Part of a small language model's weights.
Size: width 768, 8 heads of 96 (1 for keys and values), MLP 3072 GELU, vocabulary 32768, 79.6M parameters.
Training: a variant of Adam for these matrices, 1051M tokens.
Each number is 200 + 40 x the weight over its row's rms, rounded and kept within 0 to 999. Layers, rows and columns count from 0. The size before them is the row's rms in percent of the matrix's.

# up: layer 2 MLP up, 3072x768, rms 0.0319, rows 586-602, columns 576-671
# down: layer 2 MLP down (transposed), 3072x768, rms 0.0219, rows 586-601, columns 576-671
up586,086,208,156,240,196,270,227,175,183,146,183,165,217,205,214,209,169,145,230,186,208,158,216,237,170,164,184,215,237,180,136,178,199,207,251,246,158,206,196,256,228,239,136,226,182,209,161,186,229,243,217,218,223,201,150,192,223,117,127,213,204,206,272,214,204,230,186,271,251,221,213,217,202,169,202,190,232,267,166,247,216,205,135,260,187,209,249,230,162,185,234,174,211,242,218,229,221
down586,087,213,168,168,158,212,150,233,232,231,211,255,257,227,211,176,172,182,194,192,149,180,214,203,218,184,200,203,139,215,215,112,134,183,160,151,191,199,229,187,194,223,247,181,180,165,254,240,166,161,285,210,168,118,227,195,218,183,192,146,178,203,180,182,228,221,219,152,148,220,282,187,174,208,129,242,180,182,301,178,259,231,227,108,253,239,233,220,188,184,158,217,183,193,224,184,227
up587,084,185,164,156,198,257,213,179,126,265,186,188,248,192,231,146,145,255,171,248,267,176,199,206,232,173,150,226,242,273,209,179,141,224,162,207,108,237,195,235,240,218,222,186,166,233,168,243,214,195,95,175,82,233,228,229,148,293,132,148,161,235,130,219,229,182,170,270,212,213,205,91,232,206,211,211,200,222,152,214,296,299,247,200,137,204,298,203,171,187,149,270,217,129,211,225,201
down587,091,191,254,199,191,172,128,239,202,176,202,248,194,201,186,178,160,246,236,210,135,183,217,173,208,264,213,246,261,183,144,188,143,205,203,205,137,217,240,191,110,232,193,199,192,241,253,164,252,105,169,215,178,259,189,206,196,161,224,268,231,154,159,241,217,142,168,157,218,207,250,254,212,161,119,127,239,254,223,261,155,169,226,233,169,134,188,191,190,164,169,230,150,223,235,242,208
up588,115,125,212,192,213,191,227,173,252,245,183,200,232,218,224,246,249,217,219,242,210,132,170,187,207,265,349,169,231,224,165,235,195,263,222,210,94,134,159,149,222,194,245,201,108,218,229,163,222,208,228,190,180,190,163,99,200,117,131,131,243,212,217,229,184,268,181,212,143,211,172,216,236,279,262,198,180,179,272,181,144,188,218,206,189,191,226,152,146,209,231,223,136,190,161,222,188
down588,116,247,199,203,206,208,210,297,153,201,163,219,230,175,284,163,234,235,181,218,229,263,183,167,170,315,243,181,162,181,155,218,141,193,173,191,156,178,191,119,242,105,238,178,226,201,172,234,233,230,226,164,237,192,207,256,141,165,158,199,207,170,190,239,190,160,176,154,178,213,165,150,155,194,206,131,191,223,238,163,191,197,190,142,167,150,200,158,149,169,238,243,169,166,193,187,280
up589,106,288,187,122,171,228,230,178,158,226,168,211,178,235,185,131,212,216,191,200,191,200,206,204,192,200,215,233,147,261,249,142,220,237,225,239,125,270,194,232,201,213,259,172,145,289,160,249,270,192,197,219,247,190,196,206,233,144,181,129,249,185,175,207,175,231,232,171,206,135,170,230,207,227,255,276,242,227,129,155,157,162,170,245,159,208,225,137,210,187,160,158,211,274,227,202,152
down589,122,153,246,176,206,216,260,287,205,216,238,159,193,160,207,241,146,281,218,246,185,230,176,178,228,207,208,251,182,199,139,210,186,198,237,255,106,206,186,207,213,125,210,224,213,197,237,160,209,253,213,225,274,180,252,234,190,135,233,191,221,247,268,187,142,180,205,243,165,214,135,217,271,205,226,232,250,169,168,211,240,186,132,188,212,131,281,125,177,150,171,142,257,255,200,232,177
up590,096,183,176,189,160,267,160,208,223,123,206,208,174,213,198,121,209,201,251,190,201,182,170,222,244,305,119,195,216,181,174,223,187,180,263,155,165,187,150,199,201,187,284,206,218,199,215,204,228,175,177,164,221,209,207,181,127,207,183,163,171,221,201,258,197,177,206,249,202,230,236,214,210,216,243,240,205,184,172,155,237,170,207,223,157,171,180,165,102,175,215,241,155,114,269,158,118
down590,073,230,190,176,130,218,181,196,215,240,215,197,238,150,262,243,228,275,206,183,184,162,240,187,158,191,220,188,183,200,226,184,248,238,241,202,213,167,248,166,239,162,252,212,217,189,176,213,198,128,201,229,263,211,106,150,219,227,212,128,187,168,209,147,218,196,201,208,180,239,132,167,192,149,204,160,177,212,194,259,235,269,257,176,214,158,258,253,258,242,203,206,238,240,162,134,195
up591,110,208,206,222,165,225,206,200,212,222,225,266,173,150,176,284,183,188,140,189,224,111,169,204,199,243,187,201,211,218,208,243,58,172,138,241,189,179,241,195,221,173,221,161,191,145,192,220,235,244,186,142,235,170,201,149,273,171,253,171,128,219,303,277,201,247,229,202,195,166,161,252,229,257,275,153,189,197,277,170,213,248,162,173,190,243,170,131,119,247,183,213,209,272,186,262,130
down591,104,274,180,240,168,238,240,236,263,223,189,70,195,184,214,241,251,197,213,176,236,229,208,218,173,278,243,232,217,219,135,177,221,152,230,188,173,205,130,259,172,173,139,186,178,137,221,186,184,106,229,131,214,176,258,189,196,139,232,172,224,215,226,230,250,247,134,236,212,236,204,226,268,234,172,269,124,224,174,215,120,163,114,210,152,226,218,191,221,188,225,202,200,124,185,173,212
up592,091,271,152,154,156,177,208,179,251,195,203,238,150,181,246,183,212,262,193,258,184,181,153,249,211,235,196,193,194,277,174,203,108,200,204,187,283,182,142,163,198,197,235,224,225,218,265,232,257,228,275,202,210,265,186,196,207,218,246,156,192,252,135,203,156,184,163,183,220,211,189,234,228,208,179,166,220,211,208,285,217,158,151,235,172,149,170,155,143,210,196,214,202,241,226,175,236
down592,088,189,269,183,163,239,148,274,149,179,159,170,160,128,159,192,199,191,246,211,260,222,221,214,192,147,222,172,232,184,256,205,209,156,214,202,147,204,290,296,114,198,198,195,227,206,128,171,201,202,163,238,206,197,239,240,142,222,146,278,206,184,218,206,284,204,251,168,203,180,208,194,104,206,146,150,225,161,239,218,204,191,220,173,191,194,259,174,182,233,167,184,240,227,195,200,168
up593,094,252,181,216,185,155,142,282,187,280,139,188,164,182,239,222,216,134,135,231,222,205,207,197,204,262,249,198,166,206,198,157,196,280,206,106,226,178,213,234,236,198,241,222,145,195,230,251,167,119,173,169,178,154,204,151,181,153,144,250,216,303,205,241,301,195,197,144,201,236,197,146,175,185,239,233,131,184,256,222,249,245,199,219,179,174,148,256,216,159,226,217,161,168,212,171,157
down593,101,114,213,237,184,199,229,207,117,221,243,204,175,215,221,213,215,307,218,184,210,252,138,137,133,217,262,234,220,247,233,208,215,206,169,194,254,145,186,171,212,224,180,180,218,216,236,169,228,219,195,191,234,205,127,206,254,243,204,198,145,229,254,229,175,203,186,219,284,194,238,196,253,224,226,240,247,178,220,230,230,170,220,190,252,203,172,214,218,172,188,258,192,160,193,187,211
up594,109,226,194,206,211,262,155,190,227,189,215,258,176,142,170,265,208,231,264,208,150,138,129,199,227,172,197,234,189,183,139,221,174,176,172,262,204,266,198,258,268,135,176,233,130,229,202,164,227,179,138,136,134,252,214,192,201,144,169,230,195,191,183,249,238,195,168,233,213,171,163,153,124,177,208,266,216,235,235,208,186,171,115,301,230,205,234,137,145,132,135,171,198,214,156,218,254
down594,103,210,231,236,134,215,184,148,237,156,196,189,135,188,167,207,192,185,273,209,212,111,201,202,206,98,153,142,146,128,212,201,258,189,216,226,209,181,257,138,213,185,177,197,135,213,243,194,253,121,172,183,199,186,214,254,162,238,225,173,180,192,192,280,189,252,173,239,228,174,219,201,217,248,131,158,178,196,191,207,203,174,139,231,241,132,215,218,227,242,177,213,201,131,234,251,216
up595,103,240,137,246,242,259,231,261,179,161,235,174,192,154,150,217,205,219,179,198,204,248,189,178,196,213,204,159,200,226,198,221,190,202,246,206,201,217,213,235,253,294,245,219,223,186,271,248,211,151,231,142,250,203,144,178,158,177,219,149,197,256,189,113,270,189,197,170,259,156,196,228,198,209,211,225,216,250,267,294,201,152,191,237,222,212,196,242,205,180,215,177,233,183,265,236,198
down595,082,155,167,180,166,142,238,262,245,194,188,207,197,182,181,177,129,207,144,208,193,207,194,264,232,117,161,165,252,223,203,211,178,215,144,219,160,206,181,261,210,194,173,185,166,244,174,128,147,227,201,262,153,237,304,195,201,173,209,232,259,223,179,228,239,233,240,226,228,222,289,208,173,204,234,200,174,185,200,197,254,236,243,138,185,215,203,211,273,165,185,200,115,196,132,238,249
up596,078,245,200,197,198,152,207,177,252,247,274,191,248,254,201,196,219,237,139,155,203,141,233,244,198,162,203,177,197,177,176,196,259,207,244,189,217,212,138,250,246,179,226,205,188,268,159,197,159,190,177,272,222,187,257,193,212,186,141,269,162,276,247,118,160,221,173,138,244,134,156,208,183,172,225,181,262,192,138,149,208,191,128,180,160,207,180,161,245,142,192,231,175,166,217,218,230
down596,091,226,158,226,216,189,173,146,165,237,184,212,159,216,137,143,159,114,278,147,110,174,243,196,177,219,210,186,212,218,154,211,223,241,285,206,195,189,214,154,131,215,282,224,238,216,233,259,166,203,227,162,215,271,134,169,168,199,192,227,204,157,84,211,142,151,212,192,170,235,217,264,266,202,249,152,180,203,226,148,270,122,203,155,173,155,125,167,201,253,247,203,170,198,218,154,237
up597,102,168,180,216,245,169,207,217,212,223,212,150,100,227,205,212,205,155,117,229,207,212,221,206,203,191,149,182,220,290,128,147,234,231,130,156,262,227,285,172,183,153,184,232,168,258,255,218,251,218,216,180,207,224,201,209,207,151,215,191,161,195,190,184,259,280,155,119,195,208,178,159,199,206,196,256,191,274,209,223,164,196,212,174,206,234,198,218,187,145,192,172,259,160,217,195,219
down597,098,211,163,218,206,183,230,251,268,235,223,199,179,222,186,132,277,123,257,159,173,177,215,220,227,190,246,207,162,159,204,259,228,204,218,183,195,225,232,171,232,203,249,186,192,216,239,188,135,224,302,210,264,182,176,230,189,188,230,207,204,195,170,218,240,226,234,200,263,275,148,245,185,253,211,200,189,180,210,258,220,168,196,193,156,153,242,226,219,175,191,142,156,234,207,228,180
up598,100,165,176,239,220,263,200,187,197,121,203,221,241,275,196,194,225,166,207,133,217,232,195,269,252,223,190,165,186,217,186,181,237,165,190,165,205,180,228,231,193,128,176,201,180,178,136,195,214,214,174,235,187,180,210,245,139,216,188,214,112,236,196,234,219,229,135,246,172,155,261,136,202,203,208,193,247,168,181,154,232,186,171,197,221,287,220,213,159,270,157,197,225,148,214,195,194
down598,091,267,169,200,180,169,138,186,184,279,225,193,148,162,174,244,210,235,218,201,137,210,214,173,191,206,145,201,159,160,225,242,175,166,224,236,184,216,200,268,240,214,223,247,211,214,202,177,209,195,140,239,191,176,126,234,178,120,177,262,245,249,272,141,250,198,166,183,190,256,204,222,175,204,215,222,199,219,206,121,260,111,152,161,170,262,229,218,243,212,227,163,222,158,254,233,202
up599,085,198,137,249,165,234,211,219,211,220,241,257,180,240,208,175,214,245,207,192,169,189,263,287,142,156,144,210,245,184,148,178,167,298,227,190,191,189,216,155,203,212,285,205,138,209,195,206,240,207,167,192,175,223,171,276,215,192,179,231,185,199,268,178,238,203,192,234,227,178,200,166,218,204,189,242,170,149,176,174,212,158,241,213,204,237,203,204,114,225,175,207,232,184,179,223,265
down599,086,216,175,208,207,235,193,189,169,214,178,268,232,116,179,185,291,196,237,237,189,185,234,194,162,200,169,187,187,185,109,155,237,145,135,210,164,174,276,286,163,280,181,146,154,196,220,120,174,151,211,228,161,257,222,185,186,213,202,188,240,170,180,202,192,242,225,266,228,184,245,191,213,168,268,209,216,269,179,239,226,186,228,217,215,158,184,168,258,242,158,175,196,153,157,218,213
up600,100,238,226,160,196,244,206,177,206,185,200,209,235,193,198,139,238,192,172,290,231,132,214,197,241,214,112,213,191,164,191,194,203,220,196,150,212,187,238,191,276,261,267,217,120,205,202,247,218,222,155,155,196,255,155,121,220,164,230,227,172,198,177,162,207,242,208,226,252,204,235,169,194,154,287,161,92,212,145,192,241,189,155,187,189,172,168,150,197,263,186,244,171,204,260,191,260
down600,082,228,129,185,144,248,191,205,210,161,235,256,146,236,166,167,144,185,182,202,230,226,211,147,151,184,254,204,235,273,192,278,212,232,266,205,212,252,207,174,161,183,222,249,198,218,200,180,196,218,186,123,163,209,191,238,255,210,173,196,202,207,184,208,262,191,214,176,115,224,118,181,183,236,168,214,208,156,103,215,246,204,176,202,234,208,190,207,158,222,183,152,173,195,234,193,135
up601,109,284,201,208,241,166,261,177,245,146,241,271,179,193,166,146,197,232,174,210,218,106,164,156,185,223,164,164,186,173,160,329,114,118,219,233,224,227,206,165,235,168,208,244,264,233,189,282,207,172,267,194,225,181,183,192,208,164,264,244,249,197,191,176,282,195,143,247,160,225,185,124,219,157,296,206,215,224,161,194,191,283,206,203,239,192,139,187,231,177,164,245,241,174,165,221,233
down601,089,181,203,223,217,155,124,234,196,169,175,167,161,191,203,146,174,161,158,196,233,200,183,225,189,187,146,233,238,183,166,186,209,174,155,183,171,229,171,252,219,234,227,128,259,185,280,198,217,158,201,227,169,293,163,171,223,234,177,169,218,156,267,204,192,179,189,215,145,235,248,183,119,177,181,243,209,276,209,178,218,180,206,229,145,222,210,188,194,211,137,190,141,123,195,159,217
up602,111,190,214,230,219,198,199,195,238,177,233,174,238,114,205,176,236,218,190,241,246,207,244,181,245,210,184,170,233,223,198,99,211,175,214,213,168,109,265,204,238,254,203,297,175,155,199,222,204,156,106,203,222,213,178,223,160,171,144,199,117,161,162,222,249,191,195,207,254,183,210,178,218,186,192,185,188,213,187,269,204,161,210,304,161,216,288,194,158,186,198,225,187,174,236,181,238